Part of a small language model's weights: RMSNorm before each block.
Each number is 500 + 40 x the weight over the matrix's rms, rounded and kept within 0 to 999. Layers, rows and columns count from 0. Numbers have three digits each.

# layer 4 attention query, 192x192, rms 0.0689, rows 33-177, columns 0-95
465493490531517452472514540499507512515517481461454464550476477538569538534471470633534474555489520443500495540487477576512503469455476543536497431512455492450480449533494455519516470583546507475519485531511571460467477453532447522522568494598518434497460546487521545498567524484503466493
445483476565500489562551560428457545482495464518479485513458513557532544609526470588496474559470519475456442486414524534513498453533492513472557469520550479483535546548510475552457496485549505476504545483463536526517465539461535590536488526571509460512402593516511535549566602492480514550
395508425506513511520475532498476455489530445481456483469527510466466498456496446527408493519519487515593472579530434440542542579513498503489591484411539519476404476474552443548498501460549608524469409499518488505443511504526473453437499449464467520480528434461511489467535526468442453532
551466538484501467482464522469414434515473497392433535489452569517494495462492533540501481473500558518583491521470517511476550529548520519483487541503552475471555536502511500515479453513456443531497462394513429551518472466545454438539490490452465525578489562507501490508486483459483463518
545475495440459551451446523537406481575488507452489524523538563552516489499520538512454591535499405526452522490495506543454574510567527461514484473497468462477563543549442536469486457489547524516519538500490519508526497485564528519462456457544476538490511530514547462450503516548521516469
512466483490497455457481508596494460518548446506526515567404545522466514487487461570491546508544498469487548483560520511492574524529511549585493532586471441435467518499470444519504568576451532511503479536519551466473529527432453551494553489534501501584451481475546567432521455552516519548
456463490493500495510438501518472488549498494416482505453511485568510453448485461537515501557475525508502426574481530539460522528463434441429512426466589521427482530558468500523486481534572479507516463528501503586470461445527476473487504480547567531489487537514552496491551514493526540514
593460524448531522482465511448513498471447604500468537502469479491534479522560583472509515475491562439500557510456573489571433471515479512509542608580441526468488504507534492497530497443458471492515495532509513495523458430485527483508521489504502559593452541519486511529473537583506449495
497471465487495450502571521441418506502469534510496518513444557466522485517518512530548501500442396512440505453510508540483540540560466456547471449554552498456531515565500515539512504490432535514495498476483451499523510548480521516504524507496458516548452479486492436527460479453504476500
488529446517492512498450471563445468554519442464495515520513440498507519532542451550495549532549498467532503573533502448473487538517578530487516519439514449496525476490533439521471463514544479474521464455545534535502525510548490456477533471560536484504510582482585464476528514493412557483
413553507478469557510534503423550475441497498518508473472462404494483474498468508474500471504433619418496514561529478410521450468477547474462521501523551481546575522523578442547476568435451525457527463471584455593446516438451470517510500503439577561518506521503520487544495578460500596586
487588437512532484457521476537433502451498523453468540552534560564467482521473550544455523540503498489517522502568445510522519502553505460471518394505467523483535435592432525493516407461502460519536501482510497435500430523436457485428462437515556465471527549463549547503473532511453514514
599532497500473425500521506473584467521496499531528512443468541479442546435546484486479529512530534513532552434632450481502559447541613571514503509544493509542434475471499484434510558505490500513485522471587478526519459486442505450470497504507507533586561512520496506491445529550462469528
448554543528503524456532466519509523516568519564509521509421406534469530494486503462524469519521534466530595504479483445493447481473500568546534536487426509536456394450546445511512451493486541457518474524504450543505584455426428488459506536427469504492480486512482526575539542459458520572
456553469492528511468446517520480480488571480468544573525515537540439522462487498509429513552481498530520498548508501534396474520511530501518505473404456502496504474498499534504482502546464524487532484554480506462498502478506504473474483502595555501503504486513472517516512523509495483494
465533492484600522575434541555539519476544527412471484527481464469563534499477458547503493481503507465491534493516505458529535508479506511514502569492514500543478460503512437557475497471520511426506477494450546518487591493454479509495489493461477482433566503531444527499490531437532513490
510497483504440457436528459456494466533486474573511552478493518486459460478519555448487559544524506604462510508496512518483457514518490492501471406509564505477537554530505551449545499518442522562528483530518432457533472513509523586505493477523491464557501485469521441465523495526499511509
459514439539562562516476549519544503467530490488489488520490487488513550520511517501458473505491499487574519535542540489457510525499522521523531527431485485528489449512497483516491485491492525481485487525530570515472488480470520496473472482516484491504536540516488527507462503456475439551
469511514462548492542438573546478522462522516380451504515486489485551581505531452512568501486505512478530487516486490493514562439498545534484511571485433482523497454465517473507492493465563459459448507433481590518484562504483439470503493518467450525458502515569477520491520486479497521484
527475535484539518495478526557536565462514563450506533501503512496512518480473468529481442522497492517486477535502533459524558529454487503531481505530466486458414418532557469484494510526548524412475555426452552536503538460469477511510534448498497485437506521504488530524485492428537482481
475459424504417518445561481527450564545477561489507517478587509466455467491453453519465500502515477518504482478512503514459536558571455453523485474519521532492441483503483471548469548410427544451551506599521469516507509453494516474463509434496466525484504531399528462530467506507536550499
521473503487530523550524552524500553518456504447467490467556475488490530488520472489544474551478483519577477494491473579412539498475553581449462478467453511489472505449528477452486456529521494460461496472478493493527510408504472547444437486511449534490513569397493547519491451422552516504
506452517473510585535502466577485539452446614492483466483534517440447505487472477512488457504525450493568476512512481449481511524411503491495470494560452459530456421516512495532465542459518503435540515492528577472517549485556495505483472466493477515466515513469457460568467441433551477406
538499507473407539505504529463522466535535514479557434478516525505540524557494421544539535488476478434530496499458498561438494479449507516467475521546520502506549525527509467537515552460499479451501470547464468542425488492502571451503527501562518546557467551454486478450504513523495544521
493463464442473555598544485535522516462479527525520509529515496444606540440546518447519482541514532524533498488519577522487555527510545510490437433483438537491501411430481531458478469469451461466496564548507459431531534469473531477493479476481523460525560557438448474495463451503498524433
534491487533455456498501451446483440553515489528528450482470502544514501515460504525498593487492553499469526502536476481488457465550513464482495498495583518470520594559516504508506505543446460557508508532521482500488481516559542483529522498508589453503471469578547495428490491527461479504
509482511511517503535410505541470497514487525426445497526511486546523500530511444600554489520521496434490530512449467467498506448443539529481562570499490467494535545533480487565484464458592532481515479448500515530540481454540484477550559514504500474449428506497511505485558509489462480495
518485514538529555485585506542514606458494532500516492529507447396501474551453482517522449510515493550544427507524506507515553487443534501559559428567468505489516509473513467529446507441538497453505588527503537531536580475509540527496451435473512482485552503426487487610476521474559503464
429530541461465472534470532550515538473457541470518552518489536513537501469544528492532476465524506501510529520489553530449539517511510546433474477491425482532471347561511538481539442473532508487425511496447463440574485492511492558432462504408404522469487552491440546498517446512481472417
468529469481561440456560542527488623397484466514436529524513480452468512457439510485485471518490476621499438542528493558551554557461471319518566445521527580480470551441476515441479482518523545453436528526491588510475530543500479556456464507513462485468530478512506480544434480434579508482
455538478570490486545407504433548474559614521477537431466459481555538519594546436587565511452534549462452468493533431442506394461516515542530494565478492558544473487547490469526521602456494538574543419525515516481422480550488441460542574553545546527468487494503447573474531544512430492529
483500471506448519562537499545505531533491529519538451560429472498493553526549505527578458485499498555523512480523480484490553458482537510472538508473456576585563480521448556489554471474492487517472628419449486443464491485523511513493511545441420516491552494437479512451506460495535518476
428535509502538510458520480529502494559566474517553447550455532491460416552478421476476512534495463531464459466495483428469524485534514507494527516490599435478436476538492538510483506540462519528460452446470491539538515531469443505528509522489453570476491430507542494520508511464447498480
503512400511468527498508528501428548430498485431463512604474454467457454573446575544475573550456536478416454568506562485500504560527511377505544489514569563490564545512463535456469505504510508487530566466594571496458468464527511528542476464573525464538519537558583484470529506506472529559
507489415434514518473530494547449564536447513480507535552576464444444433489424520488463569593486392522505475522501519513499605529487556443532480473521483506502426499449504481475399457478576498427536518471519534497507507459541532552499482436480510455476510569471568475592448454498594496535
470575527542462514522472477525526519502502483548549511517520512472540556474527437515528534493513482508590468453470544547475586485442523550551470553512455514494515398524499513508530456529537465445435539509419500516554514543546522561539482553398409469507488497457497523506537493483474507392
433469534571463434473495507513494506479506506456514467526525488568521504552579489477615457446485501471614539518448417540519425493484459579466508492487513477531617510565476449534532447498550460518508516439531523565491557511531462428457501561469482552443501515614414490453525464462427490512
511497476533521463523395560460477484461481498434525531497503520486500509523510479533522511461520568489491464523546506505488516511543578473511443467444564536556493570567470442488499541452497465517473477495551541483496479454515510541502444436560591586433569482499506513485473488592460521541
458571527561515529488559499555493525546508499509514457515459489494460495535507489442518406460514485562546514508469477485491447497475487516527530461534470481552478374477522480491499493428464441529495488438515533480483564531492447488490456501501489477476572509515430458516510487469500484491
459479462502455525503502566567406539498513462434418494503521499463425439486437455490520561515545516466575361568541546510416576543489558475520489559514496439472446541439517447492405524497541463456488490428548560532469514487610510420461429423517466541554526579441524486556466478407574472539
472492493456493466509486478538363532479425473450468528505504540476440461470461441557503602557522491506540392533530559564466600542472497459507490455457552486439577559510446541511467462550519476480556435481516517523499439507619476464513484510501476517506478526463529473470520487464518453454
556427390449486589553474458518461531427495529453485539553487523490511490493447588516513577568442490483453487536535598559450520531544498423478506463478502507456520505538559579446447472495561455486509555474506471458518404494520554566472456471549531482577465579527553521548494479499528540483
543536555481491434475482491456573478540502560598567479470487492511517529471596501453467459451484513512535614472426465471548465481497468531447541522467490506547503514479493521482541517494443537514519469523459476481542476486493449482500604568509521454493474453491442477472547516551404451477
509472400480498582482493602558486621500478534463532511489549441414369501499386478501481511492457468512523460525548477561470619524483506411570530455513529551542547569469502491497409517496546510385487526477535531500395520488524520536402442461484533506486579520491537482595447484440619420612
494521542504531459496508461456560429554591528608559446505430493609548530532545484516503410441490496454417597468457443505543434475467402584503491549540483528488447471491536519499588557559433516560503456599453448495466587529424465431576590566518492458474500429499421571458550494487401514488
444518517526480487572454493527432447573536432474468427514473564495522578489503457516507485547522547520552402497475514499447551535481545561497463553475562454485529513511545500516471545515506492548459443452503507542479484480557500471542479463539528530519522505433524473468474454464469489540
571514484479524506529514470480452496473531449477557490539529522524567500540465473575533579515504508489455445471511498549560487502482556519469479521540470443452504519594509506538488479572613472576528508566474457471531440530497512532471533501577530434503452537464566563484448500511533497471
479553537445523451455472439585547504512523514526468468544558481539467547458561547467483549536565527477466525537463493483528471514438508527461497502482366480445578462414483563408552419537442442535458549539457520447556501509517539464500516546481482460469513569445475546503574553545498466468
507482456554475491507487544524411553501492443498528452515482544442491448569527480481531525484497535537489394499509478468514480463540561479497522451520513456494555586489464476537508501474497470550441444474510463557562445541494531514486483454442508581485545487590469472480493519480515486526
535537489529517473488507483500534468554571461427486514421468518474491535492487434515536432475538571471549432530535513468475470483466529587529496518488542505498438489499545444517515531461403418466533490483522505509471487440513431515490417509516468559566516480455483489513466483458498469502
539469464490477445498524490484629545520502538524534437449498414443477456542562566430536495476538529494460585499537462383568436471506540478453523477530474478542500424476491460496538468451513478463508536426527516506517529480459467491485489545466539572525544493556523488461480564519470574521
577471503542390560450528498487476522540488438484500518498529535499473546458505554529467525536469459456559541484490491554494526512503458540539488508499509510475418518536519543520499490533534483504514495476549479508482467494465490537540497539535468537539477501518520502482477406485517486519
522526456529474503545518521405435532501459509535565573453523517461504460505469441515534499526454491538500449434486590558448512520528475435539473411505615540545482563533469493525533531485496438496574565493531467523446496478555513560466462507497472546559492495487531421524444495538514564454
503491501424483519533447542496585510482524502523463519544555422508518561463508558483479517526522518452469513487485500491555485434480514489510523608538417499554513502467534457421506477488568568441475473537462502502558475465469529512473484510509478507407466515505476522537501551526487512536
562430580509490566515518500558506553502490533533494462477540417476519501527506474454590411458571451513435533460433463472450483521460493533583441523558504526545503558468545458520546546503459526425531491474475520531497561499477494510475478567416468574438530438506442499553457495482545517475
491547479538559517544549476421572451500563520504441432524473562531541522527494602505530436505458628464525498531514475431552436473451535514442586529513528506545481496477578512488483529494482439542447491517516456464487430495512567539530534461533563435464523546484528586549516513538544506491
461484545520431516447459553471471462536497507460510532494391477523417497452482431505444518530455514543539495504441499540439570531509431471491539494450590504485475513482545487476490544555549543495553412449488503573472556440485467507528487504551544602555473484485520465482552502420460454583
546478497463490474477509450571487491505487517436515562546524500549519590477520519521567561527455428437518542540546503535483486512396576502512469366486468543474553517487494535509465443485511439468525628483526556460530528530529578471444519494570563443538516513535503496476451455560522488414
513512504471480514463491527492519488425484482506466553551488479544468579447425542484467525518476457461568597611494547534570524532485495494510544526491472553522431453421519593431539451519539518472483524485540479505467510437535509485495549511532503455534488524530509524507521480497438474515
525579487534527476508434541536490420503524439455505519441494511536473463502508528547418551531528573501574447489613464530537499496559548499442515555452490467517453518548502497470491487522512426554553399496553432482525431498575429453504536473488500489457527502475518507469535493550487474495
518485524457479460567472519502499430593466490469398498507484489487533505557513516505495445485448583490496468496448455492473525485529520480436482534472474525562582483497421507436518456462508444504481528403516522486473488429596457480522487478490452538553510546511506415472516523430504436509
465484488539531490479512616427475496543518465500522495430598516496515483475510355560512507447463441525502411466569466534529483496515543423464533419436542491453487613547469440585469500515517542475500433546482414505482498515541494433463505486490498528426549414458533470498454512466497479473
431529519503499499498523511500481471483502453417468551459474484461515510467435472544456538574474543508588469524543555510449527539522525545479489512486574442492466458550585491544492520482528455502505466479519498537470464505572473524541449425563463506559474527527581457540486487482448483480
527496563550472446463539460545494513554471526478474464475509501481456469429466523425471502520599453486489535470475475531504457527563500432553545457539527466474486509515477504423469559553443535457504475500510513465515509539451489552497468467473564584539525468512499488460457541498518524519
484558458522568525498436489524514488504579478442537505477437451499471494616470467529519482431553520498494511491559432423561504458459521517486494613480445528541481404508487472601552526474523431507509502481501510550478557506535407475576573543480488517483472483540455581506575489451428486505
510454514456455433501531515475520486524423538402372441463548508439462488419510580436546520508549440550576443511462484500486493499559502517556544425520515532497450525489484499420470546544515530525516538459509570470529510489478526506451462463439487588503525495511541410512433481551569463437
486486513435466506471531429530495569523426546491475544566521495459545489461479488435470469578499506519551494507503533545468507520484490507448525432498511425513479513521486483488448515512483518470517481521537475467484491457482483525483512457477491519484505555452535468567451488454522585501
459504507477527444410512548507536494470449558549530443536550467533436538478521487516451568539489443512528500539503551541528507507513511496520491420523558522436529501481537531499477477518505516515510497489484563409518482521503584520443445478559457490531544486490528441476459493560504450509
488563466546551516455533541488447490502568450570562467444422514551513446568477486614472556473450522447511499561513520505600504523451513501529548526501562490494509528566525508537537491512494491520483508523433473531530429594531524530547525536502511482470463462542521480455520510532484470518
585420569474451461417570478577530501555432450566521524466610561497508487424450567459450584544493458464492488513450486552486485460497531461496468410547494544497509609496488484422455520511484469515493523531499458457523487496485599498503489450576532525581524513458554500453408490545589496520
450479530502501479457517551458534522471495481539482459430491507501493513531512492487572522498512483493508457545449492543557504510531478520484526464531544475457475543510533514542467527511502511497500513482477589543516472498491473510496498493459493515512469482521513446481469512515573489549
525449512464475519526447490514573534491472519522488490472540500457468490437483543451451489540529474541462440485512507480474480500537471446559458538522560422541519558541464496538478507579533556466517500460523568545528502479531496537473516465460505544444523538532547533545485442468556537475
471528519448474531495519492508440471547464476532487479474490531510504472525495509509523505446514542508483487510494482533505548495507521480463506508514515507498548560543450536512499505484519463549539507497502486516440494498499539465533507469554464527557492513409511474445548479552504517509
477498488448502571532493481508460473444516495496467484541547434491519476520507497508558466545533529594482540483545494448462509480549518475504600539503466474518524481542466456525512525417511519420502536459449494520468548453499475481487440505490476486513571531512488497482540499463463533539
563388456439438517557486483512564570479404511506453554518567459392541515386464534412534469572503531535503489490508551478460466484495451455479445491506435473520518509447492464501464518515484492429473527467522546537513501424563484464482493450467498559513463599451523492566434469438558528434
483494474560504459505496525472479512498481492479506509466495485470528497521447514563553518486466468458505436571449419477467514504493486473541488512533470480492519534482459494576517508493462497473507545476528561561505532493507541540534499510503493505504408543552496522485506495531535496512
486484502474480477457518517520492545458448538532500481551513509449414443436499516467485496491478462530538536450492541526517518515487451493452457438546473488456508497464536476476478494485501498524565509443512486526495481491534521546515443494486495531557532492479514440507425457525510492445
476503483503515486432522500567527512486546578582528487517471492487468462559538485503509571484518428539445542549482561507516496486518552522552499506508557481527490443490479519529524448501540496492535505497475512516520550581520541535519483526541502449506476508545489460503556523541525513585
474429487437468453465495502472558508508435484527494512521511512413496454463469508437492471568501469554506486482492529508496516497530486477494498482522508505471503542506492497495465491539492546517504494465490524539568448487513487548458530463437514538461481528545557495525451514457554504466
508441462425455506474490511482554546398441524544533588516509485444512444492399498420542500545518434516472465535520599518446581500538473444521534455516466508526513555475449523496471521489513502438550579486556499559545469426534507574497462476459505503502453577527569474554457485479593525497
569470484512411453474471417508553550521428509491523555454512460454488518454461498466492463555493472503512472434502528478513516537531491507510482481539522546495528572476497532488458535525498474453520548422580518532530455542553533525497453478462532539507474497506546472508389479493529502491
516519504517453536507521522547507498554493535485569521507487469476481528511523523475492492422497515548505542434547456492500552469550526509494497493474505551463484474502510528496486444470506513472436494435458452428482489529469529492502490489496482509463562422483436514462471453495492493498
462524534505478508516538445443574562514535483543524467444516484511508473512474460513520461520556518474535504531497551542557491510472550490555512584560545504575469491488539473537498498526546559460497526496559499573507539544520472513499518500476500435496493500559467526537509527491556516554
523488486440475531548505457557509518480421458513544547495461482471507517492466503483578453551418462520540451468527575561438619500498429501497398444499501529473513539397541559480488535560522535496519488487508548517507416459492530568546461510499482495530458552435491447493469475464552554510
431500524468503557571453465476508465524582518495449512553520536520473584483542466548445449459553550474526511538461458515517438481500522540462477583468457491548495432551476468527494471517479492507515508581450469458472449430489506484530588435521483428481500534409479474508504468445422482496
517510487530480522447519501472462523520565485476460511526517498510488556448462564466509466477531534535476539505554492473566506468502501507470487520449480516466518494478494518523483477517536458528484519521455448534529473476512508517515480500514495513487484464440499537512445479507456525443
461474521495472512496534476527541561460436466527455458504516509500484490472485467462528560496513501447494464488527530522451538518545471501511453406510559466479532481485484527474495545528515459547552501465501517481546488495502515525464428480480559493548491588508536457536462520477545505440
517569529500483501445496512506495489441528439499490525493510553506462477466509413532464542529507453504478479512521507503501457496496472491543537459471513499565475477483469480448496546451463550532494472489501470506528538486508458437488462529508481476500542455519488460484500577555509455453
521548489507534508485421514497510461488548490494515506442522526489520552477487488569464539482483471502467524479534443439544446522511500525502499522467472496474489477526464489444512527465518475526510456513518455514494589484550478496511510517537438499505454469549562483538494525553491518508
493480539550487507461485492446557536512567499522468471448532479533486510521547500491485488499554470515470508490420485477598484452496608477561478576507479495566473521597454470516517497514531504534470554500464464502505562494510467542494538508507489468450496468548495468517528519488524468526
468491532468508501539453505531515536502479493512394515512480504452474525472554473478516515527559566496503547489416527536467519486528501515442460535530494447520483555402478498511502480496494582475453469502523579512481532466509478521541501483447492489497490492486371495516508469506514459488
504478489495487539502465478517492461489505532443584481499493494501450445470504502496527561469493502599485478406555501509491504474478510517505478539446469505510569497510504516423534461434484464497444504479542475440486454570529484522444438513527499583496533426488478463458509456556493494509
467464528467554511448480399527393483503496507555500441554479559466515518498504489470554515519517542483511443484519501565427547529529406520575414441510439459493502543409499529432478471539518513464517507560437488487497389501530507501588471527447530500540454579409441426560520513459576466486
577557485507506424451525470584452499509526523545528569484503459452498507459539447513452534547496470454520586504498481510570408462456622528406480557413455489482487478540455434541454502507543513501475542495555529495503517484512504483475590494512499445511527485454469499525536512512485478513
427630540569591471496482421436475319538642449506495418516459551659478569549626495612478435358516550513479547419526365521550514531503420625415483520443470589450444413499585548504636465529523467634446421568362458379488464610429421497491532597566461410500609348464364624347578417567367479448
491488441490488543521477519506475497516484503417516546471575454417435463451483528491437516485503456532497466494517457423496502486515514467512523467428529548561534469509501522492479496438519557471539483539472453444518525517534503520484468446529484539484539501524565447476449497526487534455
498507499548504484524504455483480479502448512517469439538467531537588551549540520540540534492462578482500521550479490531497511509534490521439462486496518436434468412553533503467548540496531491549471477500491520469468422453491512498545509542544488437574485570448479579430529504515490473505
497507502544441494440503537462429556485457552523478539539497445470461483481487463526472479532460508467473511537456538463452489454575533487485514504526526414521471518567514508563486452455521523461530502487439515537504538554540509539489493501513563573444462572546545500513495535437491452525
438510479455482445486490526543513454491513455464513611484521537511540516510494494550516501592514416449461480528476549458553451512488506528534495525498493437477492516495466451483491486537545516432542491502492533512575533483466480478474580505499453424509497567590556501523493514481546520470
521524516456506437529446483445463517504446487437524522454409495467596490495482514581531482551421519474518500484521594532488503479510540537477459530526519558459504449544521577533529498469481479532438486489519560551457452470523488516548539531494508528543469566498545511503553552537556427511
460520420542477495455468473518431507582534508438561556489509472495419468502482531508440556537504451559453488528527429444523518486536530484576532531426462505529516532559411546523484468472512546532521490508498481507537511483523491538478477440527536561404500489510537435478500515548493504534
525539447525550444498536548531493425519530521501497499406519569443498549469524519517510525554491545445397449498439500494478441438546520505463422516506444511535542566576367500516489552491387487538412479506483555486513490380463538554440538531505516578459512509465524513522493506517501432535
513556505489512476480532431449513471528444492485479509508475479510519489436527448531437490612438552500522482495538545507479410481531476519442515532474513455494474459536494484481513574529536518512562471476527513493510480472541505467438506535554551542508428570531583513500499512525503475553
507488453522493506549500553452527449470484579505479504475549530478492464458542570446472493508510603480525538499463459484506443457463461516541604512504474499524548459489513489478472484444456570477541510491529514468427452463450485534443515449498556527434492504488500496496546512528546527560
565462451521557537542471453441439496489474486497510480591431464483528479529483546467511521484483555495535513438495551487462578501519450459466441398530476567389562482437547500466528553456533442564495475542466430504476463526489565516567472516524543525545543470467407499561452478543505575455
477546420551491491502484581502501496485494514512561517476562453479406490539504495575450544509436524559470542484521455440507462447489528504446515571430477563485497441548494474486485517390553482552506469508565481469450554478550493479453473478541447460499509479520531490511500496540475482529
503508503498513546496569535473512488473446509517455475478515488492509539493499485501485448511465643449507531488443417531527482427587608501405462512479428485546525534435478502500497590452468534454408521500448509499422457453499489458543540534523515495542544488478426555501521507472490460540
396536483507476505494498488542477469554477432424492559609494521543492556503528517542542560506474466524509519441557464519442537488470486549404481516488450513385570537469465493474522464553559498548496525499516582455563452520451566462440482478536497484555511563521534552425481428591475547485
617497484506494498501559553531443499510524533486482548515508487525583558501494540506530443572541491431493430592566449492530555506499552422528459455519481466515518507505513500497528473532618378516493593516459445498430436453512539606484556529540520475484564523514504511502476527510547539474
468504509481530514481553472522511570515432524560506500507439448475506522529518447507547497525494601485505553464482585594482513513498547480487480486470522505432501454476508560471510522505454519472447510485527583521420463484475475488568543581462503498579480545461491529498586504435495540555
509575400525487550461459535489527501481450524466605515424536501492446436489464589535449572546400514534515467503611456451474510484488480483509578486392512536509535417566491617465507471441495543524510456511479427450547501484479473507469491468562533504485456491501551492538470512532505499532
540448497511515620641375380522461550435459472457467602541529504411578534458403511441454426615513572481521469524514576516432519584475448485553499511473474465460539421519452434492448538439504473462480560462484504575483431377513535494533510421490484438520491660415511596631509529375536511473
484523529507531503467540496503552458544496553600558399506489520550486473502600529523509542449477532516464530499530435487533511448499532543435534493554574502465517508558490532457505477541533477504494471541510453413487449566506520471452506523501536494547548455484523472352553518616477503519
527502472534490528569441481500485564531418475469481522517510513422554474443434514459493472573524561520552469500494535517417530510501454500514519503500482448435544487510459428463463523523526490445502541502521515528521464487474504468486508421475491506527486582433477540564495562475564505468
495526464504497527566455459471463497500539543472509546543476438522527533528548420516509473492528543509439552473509488448462503484537533510514460543468483469553535424467485454599519477452518477467541490491524517548456557464516489469499524553479498447485539517479489547491527475503414528504
490457501460444484504468451490530579487401525434411525494587507433485513408498508392482491638531432534542450516444512542464512566512459510572490415499527480522453530424545440463449519559496555474531537439559574516574469463473523602484484452498454546472453574528534504602439544489554528431
495480520465482437419539467587515507580444508528513499493530536441468469462451554440403555500519409535501458507399479512511517490520492452534480423573522509466519566491503544478485558533470530526511521514490479470524490484493553551489470481486433536512497479477575481536452505520503461505
527428468456469567499556494494493578484462527453414552523544465439537512439504478398475472587452507544514492578477538517425499537478448525501506447449475515539481484421511512470494500496434507453512536492551526472509502412467451530498465479492465495464460561477523498584482465407544502485
515495495446478544462512491512559562450401501487398508477539525429495463397480555457504468582545456551583462505521555501515521508535443505512498450511534461496512527464474508483433532588556515452513523469517616531531479475516451515463508447473495558498497557494512469572441496433584459423
500532523494494477458500484409522504555558485466477412484492447596448510564555512486450452488485447486469491478449496490486471533512451502509485581495496512525426506524547489491539471499468497519543451547481447470485540501506455484557525562577467498486478451526497536493536472461473519531
546466476462511490526550499493448471516462493515512513493521534477491501445451491519403485535443484533514468545535559473462500567507420480529499462451479508455550518435544524502474548515512525485548514511494461487485526434508499453419479458542431452528513545471562457551467467515521456441
534534470546531491532485542459495453521581453497488444472457463617525530579583529575562502403511550424502486489489481499507479506489479540510523567463494536523513475515516529549532462458501452536501454507485463498434516544481522491496503543544521539528556450526478541410546474518494474530
488541483522517526575442477493466508496555514463468475517415490511520560556547443508446411441493582401475539445445450442535434525522508544524502541462517459548470459526497505554538492423496548509489500461548494463496509423478415478568544545482521484430529447500468526515535499478420520499
507497526404473507487533523491550610460443522550446523522493536447508483473447522460538531517507476508524479544485562548418479479500530498530460494535518430561521522502436493490472563505509505444574541510546504548570459466517499531520500494489539529469449584484571459582495536475541482463
486460447468446497545460509457519483429419458426426558503524538484497481469502486466498466482468529554531449544466501458446491575502407511496542455439457501484467472416534516490475469551510544490512468543486522479537467448501454504473494477494444541443477542496505519568491526466468508429
526493466463518477508540556498524531408464520487453540535536529496506487454500593477537528570507506473537441576507544501493489511481459483528513481474505459525564515461516526453473515500504474475509485567521590506482449476481520486503450513538523514526433583511505508536458527540544499480
478505474533501509487494500523516478535550523481526529472516442540540532557526482515516450480537471460457521464447444462496475461499579504565496566464498480552500486585438496486523462466487503521515496489493487492483585509466504511541493535509516480456502503533494531453545500510449488553
527496505477472504592516443520505519493517530503558501522496498485539545525506482481542507481483534486520531503494513516465504501496529511521451529484477515551476494528484559515496525488471490461499504535557499474509540501471478460493515513493510491522481503455481556493537490432419513482
501514519495499564530511486515585551516477545562537449491454506497442503520583438479494447465530534476562518430507525532422506529501497556476451525505570546433494484400619475549506443494462522432512416480461483482537537476402478489483465497458450503486542483456443567546447483465438590462
494519490524532509485523514547501584461521493500497489499478500497457471575491481535538559493490487472468501559507552554421504554534567532535515569523496437550502504506495494541513473540477578456511508464504578490515524512480458508524479504513497460488438546529465527519541525454511485573
486449472470485496460487507521497571467451546547485510558552504437458519438465517450496500578534475502537443557474519510516462481493499465510455485511527454487517523502499455486446519498545524443556547524497554499479489491521543517428507440554527508462512607521597424553438508521544469492
522488529515497490499521471506523491490416514599533520473537535524548511539534554469545504513561506458516516500514510549503537484488494458442449456569481523540565509469457515501519528499456386533470517502503427496538497469535548531490556533410535480537493527420503475582481499498454449427
443522513559531484522480516477494447496493504454544486508495491525498512506498541462491545480514529500457511462534471522549512473548514524519509568461506497448488510557523490504514498524529485507438514467462475448525466537529556521466539494500476512465499507527459497480504492525422501545
532512439543479522477422520511543478440489526502532509470459474461518473502480474500502554522478494537416507468548511408491496508467496481590539510516486545560463473543511480420516500419464504497513543470569525535446513493560516516521478512464466524413512493577494472491544507539519469500
486507518460484418407489572520537523543495505514496507478554512497463566530536478495541481494527501550503597457505487565515508533505515533404492496461488490443537500519481529520472469507468501469446454477521483485574483480488499507515496515467491531561547495515516457506474466516434492474
451465485491464519506501517496471551452515492498426465510502473471534557500476469507493554519491463491454430555509574573485507519482512458546484484527500474491517524492472471524464530504545501445516544457502549521478504458516507529468503463454465445538448599520556471524459511486510439491
447538454473527525499489511469435481436481484458475508542480456500539491515509472597487554528478468469509459556552533542470477545519447492549470478499527456448474491494469552459549481515534540502538493516475537496480516521521503518527533544518508443513467516529507475534517525506490469498
497489478552515565558508469501471514498466502474504527471504470507482465502450542468468597485446526522479507495550488455481489454501460422497553460492499530524518508475486517460509555480497468541506501485531458499462491512524523524472422494511518548534435493471579492491493535528453521496
463519495473501472488484497505522456520531505527532532498492476548483489452502489506490428488514520472512503480477460500562514512548516605453494519481517506479483502493553495487501457538494519524469446502522472492533497480466444453544538520484489497516513464503467530467487501497447550501
462432507493475514510523548521573619482424535501398480514525540413511543538500439448541472530547496484506426513471568550476568530458511472583443507553472387512556551475444466491438551530522516415487540439573615503469507537503450562482514472437540542488478569510476451591481486418588458555
440521487534507493516535492507521485549552429513480481506473539528519535514528523541520423486535515491500514503493507564478508522503495566455492503467519475468477515507539497554521442544519528508492516477476533528502482519485466466534544539502465472514497584492448528456530475456496485503
518539487537464490532457538445533475495487526518519513477498511520542457486514485517490461525536465543482520470473508445486513504517504522548575470485516559437460543580469458554516468505550484548524495444509468514575519574508492527419485491438503492504530453585513471456465485523483436427
456547508557510509454516466421491462489511518474495438505513532562467459530546517513475550447492457576495471490528498484503536504515453485472541517446485465495498494551494516501552487536543488568544498562471485424530502536497482502434458498551473463470534441500491513503484482596484458476
399523485455538493509563507532455485442488465467466417585415502561530543588520440534537524454470477464535520470505537571476568564495455541464499490531453480404440470438518511460524513532486537515493472459513541452497477477390426479558469576429433422535520494453414546434587429463473500465
482517468547485544463469570581479517498541565465545554407593494427394402463491477474487473485455508567450527444544435440523545521589568514539529490465453572563456496538490498481473502403443551516466523396419458552487457540585440570503485446519449572487529451537501473476467519515513562551